From a checkpoint of a small transformer trained on Wikipedia.
Size: 10 layers, width 256, 4 heads of 64, vocabulary 3979, 9.71M parameters.
Architecture: LayerNorm before each block, rotary positions, value residuals, an embedding shortcut, capped logits.
Training: a variant of Adam for these matrices, 233M tokens.
Each number is 500 + 25 x the weight over the matrix's rms, rounded and kept within 0 to 999. Layers, rows and columns count from 0. Numbers have three digits each.

# layer 2 MLP down (transposed), 1024x256, rms 0.0796, rows 657-669, columns 0-255
528527493483516479536499530530443508517505527531521489549496465500486522499515546528537523453556510524547491511491447517509510491512522474509488511533498526554463458492504488466513495497474480511498481524439545552466476476476522434514474550507488487510477486504491473550571489485490504504511515479474480517499581496520506515460509508539535452476507471495523476502495557545529453479480499503522489516482529440499441491484535484535475507467462472478484522484533510485526506504538486512475478456553496539461521500473472481507498498541464538511487518478472491492487505548560502489481501479479494476487493505484501517489512469510482469514500522453483510495473495529460527461508523477537473500514529469501469481476509499507527536458499513472480487472496518521483490537523489
520456526530508570497501527483549433502524489531481530485504519505489542498493526466486478500479479535497485515554468483494557498475510489567511522519459497489512499522510482511454456555472502500442504535495501500470499514503531498493483488506512493483508502498486479507501493524530492524530494516434513519476492490544470488541462467530469485472488499526501512477509470503524505493552527485480499481521494440485472483506513508472534472493514506510542541473550541521437529472505439524496541483502470502474494514459490537482491494498506507480548473480491531472514463481520510520499491528499473477501460505471441536520503484504496497506502508504466473506477500463518530456555477503495497565460486488522504482498532506501489515462504527469503477518516507522540542472483505
523505493475499502499501454487527504493508507519471492509494535474499460518507486536498512487475530479502442489515510453536493515496500504504509487519499497482507522492501556533499461508485504476516532526513527468518510501556525518490508501505492509536525519495494475525521502467463541508563516476466532487510470502480469493519432481481517502504473541532497477541507446477479443472522477487504484451527491505526480511515496454513491522477531456480528500461491520476514514494505490514492526505541537504495494522426510500521534520491493521518517510501489505445517476515511519494495495464453533496501483502508514482519501479489554497463473529507431497508524444487485523483500473496529515542440500506486473526486523497485499460477505514499483482494562529522520483495501505
518495476507481531542477454512499525511535514516517513517537519489520553499470466495450510480491502519473521555561479498527506543450479510483483482543536492472473512564510498522490484504493517445516519468502484497508504498523499476522546514485508473519445471500490514512469482514482502510500468548493514497493501504472465495532466520441525483532524525450519534511501524529522469492530498494468515470482503537489479511447447472495486520501468513530447497458518469524519495489490492488486515499496510532538507474460487524536495486472515509492508486471488543511468463493523552494505446512508532519461461542543540508485545519470456502515523496511493553505524482423480432520550496519494508511502537473499462511519534479502485518502491486518493497479510526486469494503475489
466510480470506537495489511475473487532490500521510502480484456529503493516480521507500513501556491533475480496482522598481516503514477527507524461518529486492519480519457503483490508484480507514471521516494469487499545482452542503477510471519494493496542476479494506473515550479513503505513489486488520510516492494500489497467540491526522489506501457506488503467515498533482471505495493588495513470559525476549496521528487503458491490512478521500498523524515538471523507483513487506513529489543507474509506486501526484443495518507460504529482459465518507488505489490505467530489503500489500499469535501499514494530493423545506555443502460503490490528497497484476490522509505503476506466505458507509510464482489495467477494519490490531490533514520514482519495481526518
486506489510473516565518514537510500515469511509475528523441513520484455481466493500507549481486522465520532484531488531477504496492509502459516509493473484499497501552500539488495469517491488470483513501505526512515495513528481518537496487536476467449538524479498531490461477520515497469449459460474511496427441537489522480473540486544515528532491460485557488488478495496510530501484471479483492507525539449483518487496478529488502503467454537481519503509518501484458456501521482517494546492527500481482520467539478501533472517479527467488522481523556453469527522483462506476515513518464559464514476530532527515520519501539471495510529484485484493530481482484496497528549526505465465505530493524503495537489496520487499483530513520513529495496475521514504476475480509
437523542516491504516500494507502490490466490477505499531539528519495503462479524497503499537499527471525539476513545524518484537504501510489507473440526568517495506516492511499516493482473502519549527449445498487469527511511482510469534493524503472501486526503476454471530490509448509472487504460488533511490530452547506497500531500503526513486547564485539461455509482468471508532496481491485535443514487473500501478532528494503517507494521502477446473458518486483505503468515512510460523519512480528526471532451444483499496494549484489485472475491481526473496503465536512531482518508487472519498509466549505537472481503509473506494523480453529495509519487493498457521468473506504553473491520524461498509486478482522488554513495496504457532488560485535539491554494505
496514490484533509513439452505470509486484452539475504518508508467486474422495513522487499469554453487474465550494456497484511537476457577515531505473448468497510506476488484524519488487523497539519491506512466494477490467511491541515535479487488520475497519551488492529498507518539490513538489503475562513507490480484485463507499470489467565469496484531514487542565480509520498499483516492523489502486493543461515517498533485511488538462485451518452480532513483554504504520511523530521473540551479522463543490452527533511489456512513449469525487521473480555551516481515539494470489430521501501485542475511511497507478530524497490477524494519511514513521520504479528499526506477511477460539475550484463516501508511492508514480457511493432486498450498499466498508529516
568493502482532497502487564527520497517487516492486494548494531507469515461507498482527509558483517531506504494523517506510487511438518478456524491505508525508454531498491505530468503472510475544499498510514500464498533503492460491500487494474457510486515477475497516515499514528482495499506496486496480477479532492505468498500516481486519456486454436511457531488531486510452438491468518533487517491522511451516517506509497488493531484490476508480480527462549516501520502497512511519492456511470496473537563493515487495467529500508493479475517491475521529497491496472517526478466481480511562503473482524505551510503497483508528536566507488514487540541503482465501473490511509480504526496502452491485450531480556442486516503486476507489547504492489523488503536528509473
507504495481522502468547503488510481488493511500483491492510476519469563475524556476523487470474514564492503484529471494490477511483497487509492506559516509452551452512507461475544496509521481402486472506485508504530523537491520480505484493495496494531473485521522508520493509474508480482515530453494496492481523500518532447485471468509558483525507445493503457507526520466473504495486490531461524480500462532550513519493533578541500491449486468487487487476507541436486533522487477525528550522525474540445444498460524499490514448517493475520498505535568486495530496512466475489500479561503437515500524536527469509543521532480488504536504530488475497469492483464494527472506474486546505508517528498478526516471487484463515477492479479536459480490506533517519493502520535
493510449496533479510507459506539493520513540479484505478525487493524522514529513509506519453486492463495501465470482500523461488495481527559503494508419496523476473476489530468479475494487456546506503463492495547503520547497458526524521508530495439509473473481489478481465574484491495480519472491473463470486522542490489492497522499504523476515476490533512502475480507473507487545479527532517466511475501558477465519510460523530547523496545529509495527510506504485471487471510487510515516491487511542475475500512487514492488496505463466485487528499480511507440471503540548499498480494553524459475477535523479538550523527511474481489507516494515530555502493467467505501494509529500520493474457491488493475464532551508482491550497517524485577483533438496511493501530506
552522463514516506507544480473531508502517508516523500510460503505481440482477556542524515485519497504489518481491500521525493516514479479505534451572532475468472489517508520509503491494495490493487510545456518494500496435486502513541502508518487480500532513458500516507478520476486513504458484501480487483517513497523492505533506472526484482486523526489509504507475500516516542511495502473455460522497480524510455503494500506514453558487474512519502518535529525506463466473498469507499503508473502514507488483496517519503547522473496498444508519486455507490481481510458474546521545517496509521509491466474497437528530496497449518523511489509485493502536493517538531481558478514474480474523470488512464510470506520457497504568521493483544508439489514482491473483464516
472507476497454518502476525499476497515482444503495542511481479509549469517498473530537534531496500492483478497487504511527521528489510459486498507482510487503523502563480522455497476463523494510481487534531492482483525497516513479479477528493479547495508495455474470510425551507521497526488502519506525521457523491523515479511498534506511471461534514502538524455498499495467440506521511505522486508503513494478515548543487467464535474481475507531499507490543566481521493531528525503517482500531478518465504501502496504474472504549515489527499439494526475516474476488531525538500480496510487489485457497504512443522490473504518495500537496511482523513488533489512450523489469523475497464498501474515484452485491494525528458501525479502522516498487492524489533502516487
# layer 2 MLP up, 1024x256, rms 0.0914, rows 658-670, columns 0-255
513499492496514520512493502442498479545525566513494512481517478483444486537480480497495552447472545497447493514505432491509478512532496481474524500514506509536518470479474496536496493477501520484545521495513579532521528477521471477496478522483475514456482494517515519496456493503477481482511510521527481494463508518483523465480491499482500536501541549491518478478489504467509493532468504522565545488495547484497526503512482465498505521486486498489535545469505508487559446468491498503510506495504518478513484464548475408521505492503502495496536531452451530542548502497555493546438502504472514500493491545506515523481451499479508479513492441521491444495524490479525505491490490516498437480495504477489488483535532523494513532530479498506475497491513488529508492504508507
441484482500535514490522473480486496518530588532500487488462508451521481463533518514484505501438553493500478503499496457526524473511484553481507506506574523516499493503530527509502482493501515518523490491460507506500524506501499495505464443498507489527474477508495501494537484488527510508528487499494471470480492493480539516514484549485512519505501483471464476522480487505510521474484475509528508490487535484484525505470538494483506493498533494508522524469532536494522494515444513451518529493468481545500486484493493468533471478504530533500504483467504521464492477537546491497519481518512496506499461493535491472477454509460471493492515554498489435514515491524501497483481525498474515509500476504472497508560556519485502524513498509460501529483507474488544489511541521
500448529480526468508509501507495494457521504489478543486488461525457480484508513503498504521490491548514512513479509499504477473544491480521517505484517503521475518459481483468536505500490519520495483519515528522531471508460455561524525477484472520477502490565466490502455504534473495495502498450554497497519506558523539479487455486501448506467539521460479516529443440476485507476488498479498489515514528476479509489450520494518446511463492505497488572518535499481488493485495524525513539534507506473515481473526456492475546561506476536510495501515510502499515486480503537519528506518489546479516486450467488516517483529534527411506509496530504474535524470480548533505462474517518508537478480489511520497493511473551492488546515524431485492479484464515496506480495512
479516509518456541481468512501519430493484537526494514510515467521511514505459508501507522466518521501527487482510509529480515503530498486526505477502505493442506450471493491488478503492489480537481532466482499494479565490497469490460519498475502532521518544511456517527492456481501473514506527517498486502487543527485479489490523495498510513449528512484497502521472503517475486482509450457506533442514490479505486470481537500484502514496535461524503484465486476538537516558509504470508517472524494502512518491502536486496516515493475504528520500532481509486521476508497524523491530525522506502493518506512500511462534504546492473548485503485519480479501516517495530521506464493498523463473506559478552461472521479516495502455499518538517498483500505490513513485514491
525466496491473490528471480505451515508479519526476541530518498525548477498474498472498456489517537446529514494518474515486548491500522511505517509528480498494484541454500470501465500479518509538464501449480438454483510499491492495446463506520520484510489467499487515489509496505540464541479529501481492523515498545522522505496513539532479436529515518533531527516514488489517486527505444466488480474526520528500498481458517526512481488469541535469507494469498483508506530503473500507500543505485441489514472508486523493522495543527458461472539516450521507500533484533508501534524506461499492518499505542554550498501521522501481499496463523504482509465467462526519467530462477516488481524512497500503477522492511508527464459474519465488485506523514502494510511526543473
486504493525471524486501531491471453514475447526500549515522514485508531495494489456502505453517526490525506520496476523480513428474495579524538490492488479500506535462521512510484505473524501506500495465526469528506496511499484546516511467484464501510482483475484508485475543492510521520474526460496436505537518545554485483517548464495484492470506502499469499517522447516477506497498464522525471471513474526466495450484515483492510531469562496510477532486521504490497458492527527531507555492515495493492477463476515543520499507489518513489535471486483509510517463517426504484505466505473474452512475481503532471534508529532494479488493542508491516485489501500508551507518499537505470544503551445540492451539477494501498550553473480513484521488549490514469537488503519
429486472524490505518496494518499491510457564474468489475496527527499514509542478474506534437507537537487454483545481485500476493474514560516515486494508511539503531469483465460459500487508527505567452548530545478467504492500480465523503433506470469508479516520558528502497514517482486581488541552511519506518529534538511496518498495506547535492539496509502531546466494476490503529505517534531500481506500481494544467457532469514496479494467514513529508501483497498481490517451556448474501460534546487499485462432504482482440536491509478507539497439519477522470525524545511472478498482528522482499475521515575446468498489489505480506477541502462514514537456508495501529512542467518479509481505513531495525537543539544476475493473466514478511514498528524523488455491475
485498470506486502472462483495514457480502567497542524473511508461472526472485519467542491452498452461513477488502491527539516486525502486504542423529508497531510460488541493539474485514472495575525497482500475499479562486492487521505510490511512520474501532491515493477506528484478451522517504491510513536566486499517526476534514527522474530514514510521455472498446515542475497506490502511468494420492444515506502512447475504475493493507507499495528485491503482518513536556514499480509536452530530443521486519492535502531485507490477492524531471524531523561487464513551503519504528485476510507479477483488503519485484503515489513531490473499500458498492510540534494495528473498496507508486494515494537521480489450495487499506483492517489436517503492486524484484506495
491493518548467501463474514483468488509507519457496476538447587512512468544524491503539506530457497502516485503492532496495495505524508489487506455506505531510468495496490484535473513507530430504560488460546477531521502552477490501478504489535533482510490500494535535472480431542507480527538522514514471586527495512538536497486498444482454456475510533490451490537498445497469486523539521471510507523498483502473490485483498551504483487530526511499478494472469537549518476508529556486468541506507509491483555506490486501474491496514495533491508500506493486486565466506488501534504486491471466496477456518468540529478478489512465491517500520558471532501456530515472462481542532519508503479453517446488496501543486458488513507525491483502516516564509534518490477515522542
508523479499486507477530466543466442512475513486520496490501495520540557518482513450515522454469499478497523473498531497513515513506500501535494498519514513501484510482517485509493466519545540545534478500555482437486481484514495495494504507477455508467463508499484493502470425500520469552480511501510550477497503522525482455523507517512484484484533477452474490496529427516481485490500474533508476500558564511459524532470467482499508521515498531508502503450523456489522504486493514498499475508500487543506476513461526495505584467498511523501561548484501538495478455484516514534499551474521517528509485485480500486477508423500492488512540483518511482542523461513510529510542502512515487558481504519524468499479472528503476501492455455492517515523520490502499550506462508
504493511529478486520493531491521499500554533515551536521484509538473480481528485483525535516486533487471442486478468515510496501489491539460523482537506509499489508507505480521504505512508459478494494490530514530517544475476485518490499505492504511458478469496522466457477523499487447512481514474510473544518491512557508462509506480492510518475488503459524503497519469500475474494468472511479495529534517488499479522479475524527507564490525454530514492505526496490503515470533497507498529473492507508488484432519496490483500556505516484528500509499506476495525490462508524509492479501517461515470489564515546485448518503491459455511519475505488500464504476489517469522536482523499471542502469479498487470455456489491479524512499484488468476510507537505539523480531509
493490505498510480525492488494483484488510489471533527512484520447489518487441523498490504467428505472499472474494518522478431469509553470520484485518522521536508512557524533527473526477483539493501503439490527499526491503486466501465522476538517513489514447500538488521504502503506503537519484500497476490473503494521492479471479485511496479513523479498511531562495488506510474475521487487497492486511514509494530477513540525502496475483499519461465541473512483523502495496540517479483503513480465495501497504527493488487530470518522501483495493481491520471486533496515500552494485535506481481523506517508530495501491476523499509531517486476488507504469506511510446554487478560490471467500485511532489492540504458550529543459506452515490492553503497501510570498527497
486482489495534532543497508503511544456458491451520497474523492528498499532488525481497513512503495499480507502529473529491498472519495524501485491490512493495530511474509509480489508486526532507452504497548501504507519484500476492488502502494502493566514475495496496497516519480539488501476525496496447504551484511497507485525515504517477497503480458480498494498469525492501497486512505485485516542498552471509498484489509492463491525543495491497541506487477456499531456511510467479487476512482489483513496519473526503466504520496494493488499489494481517535500511489512527504536503524495503483482509512501526517470471497484470520533524503531509502507489537477485524538522485482465489477490499503525501495483493493498462475510515531453505473510528493513496553527517492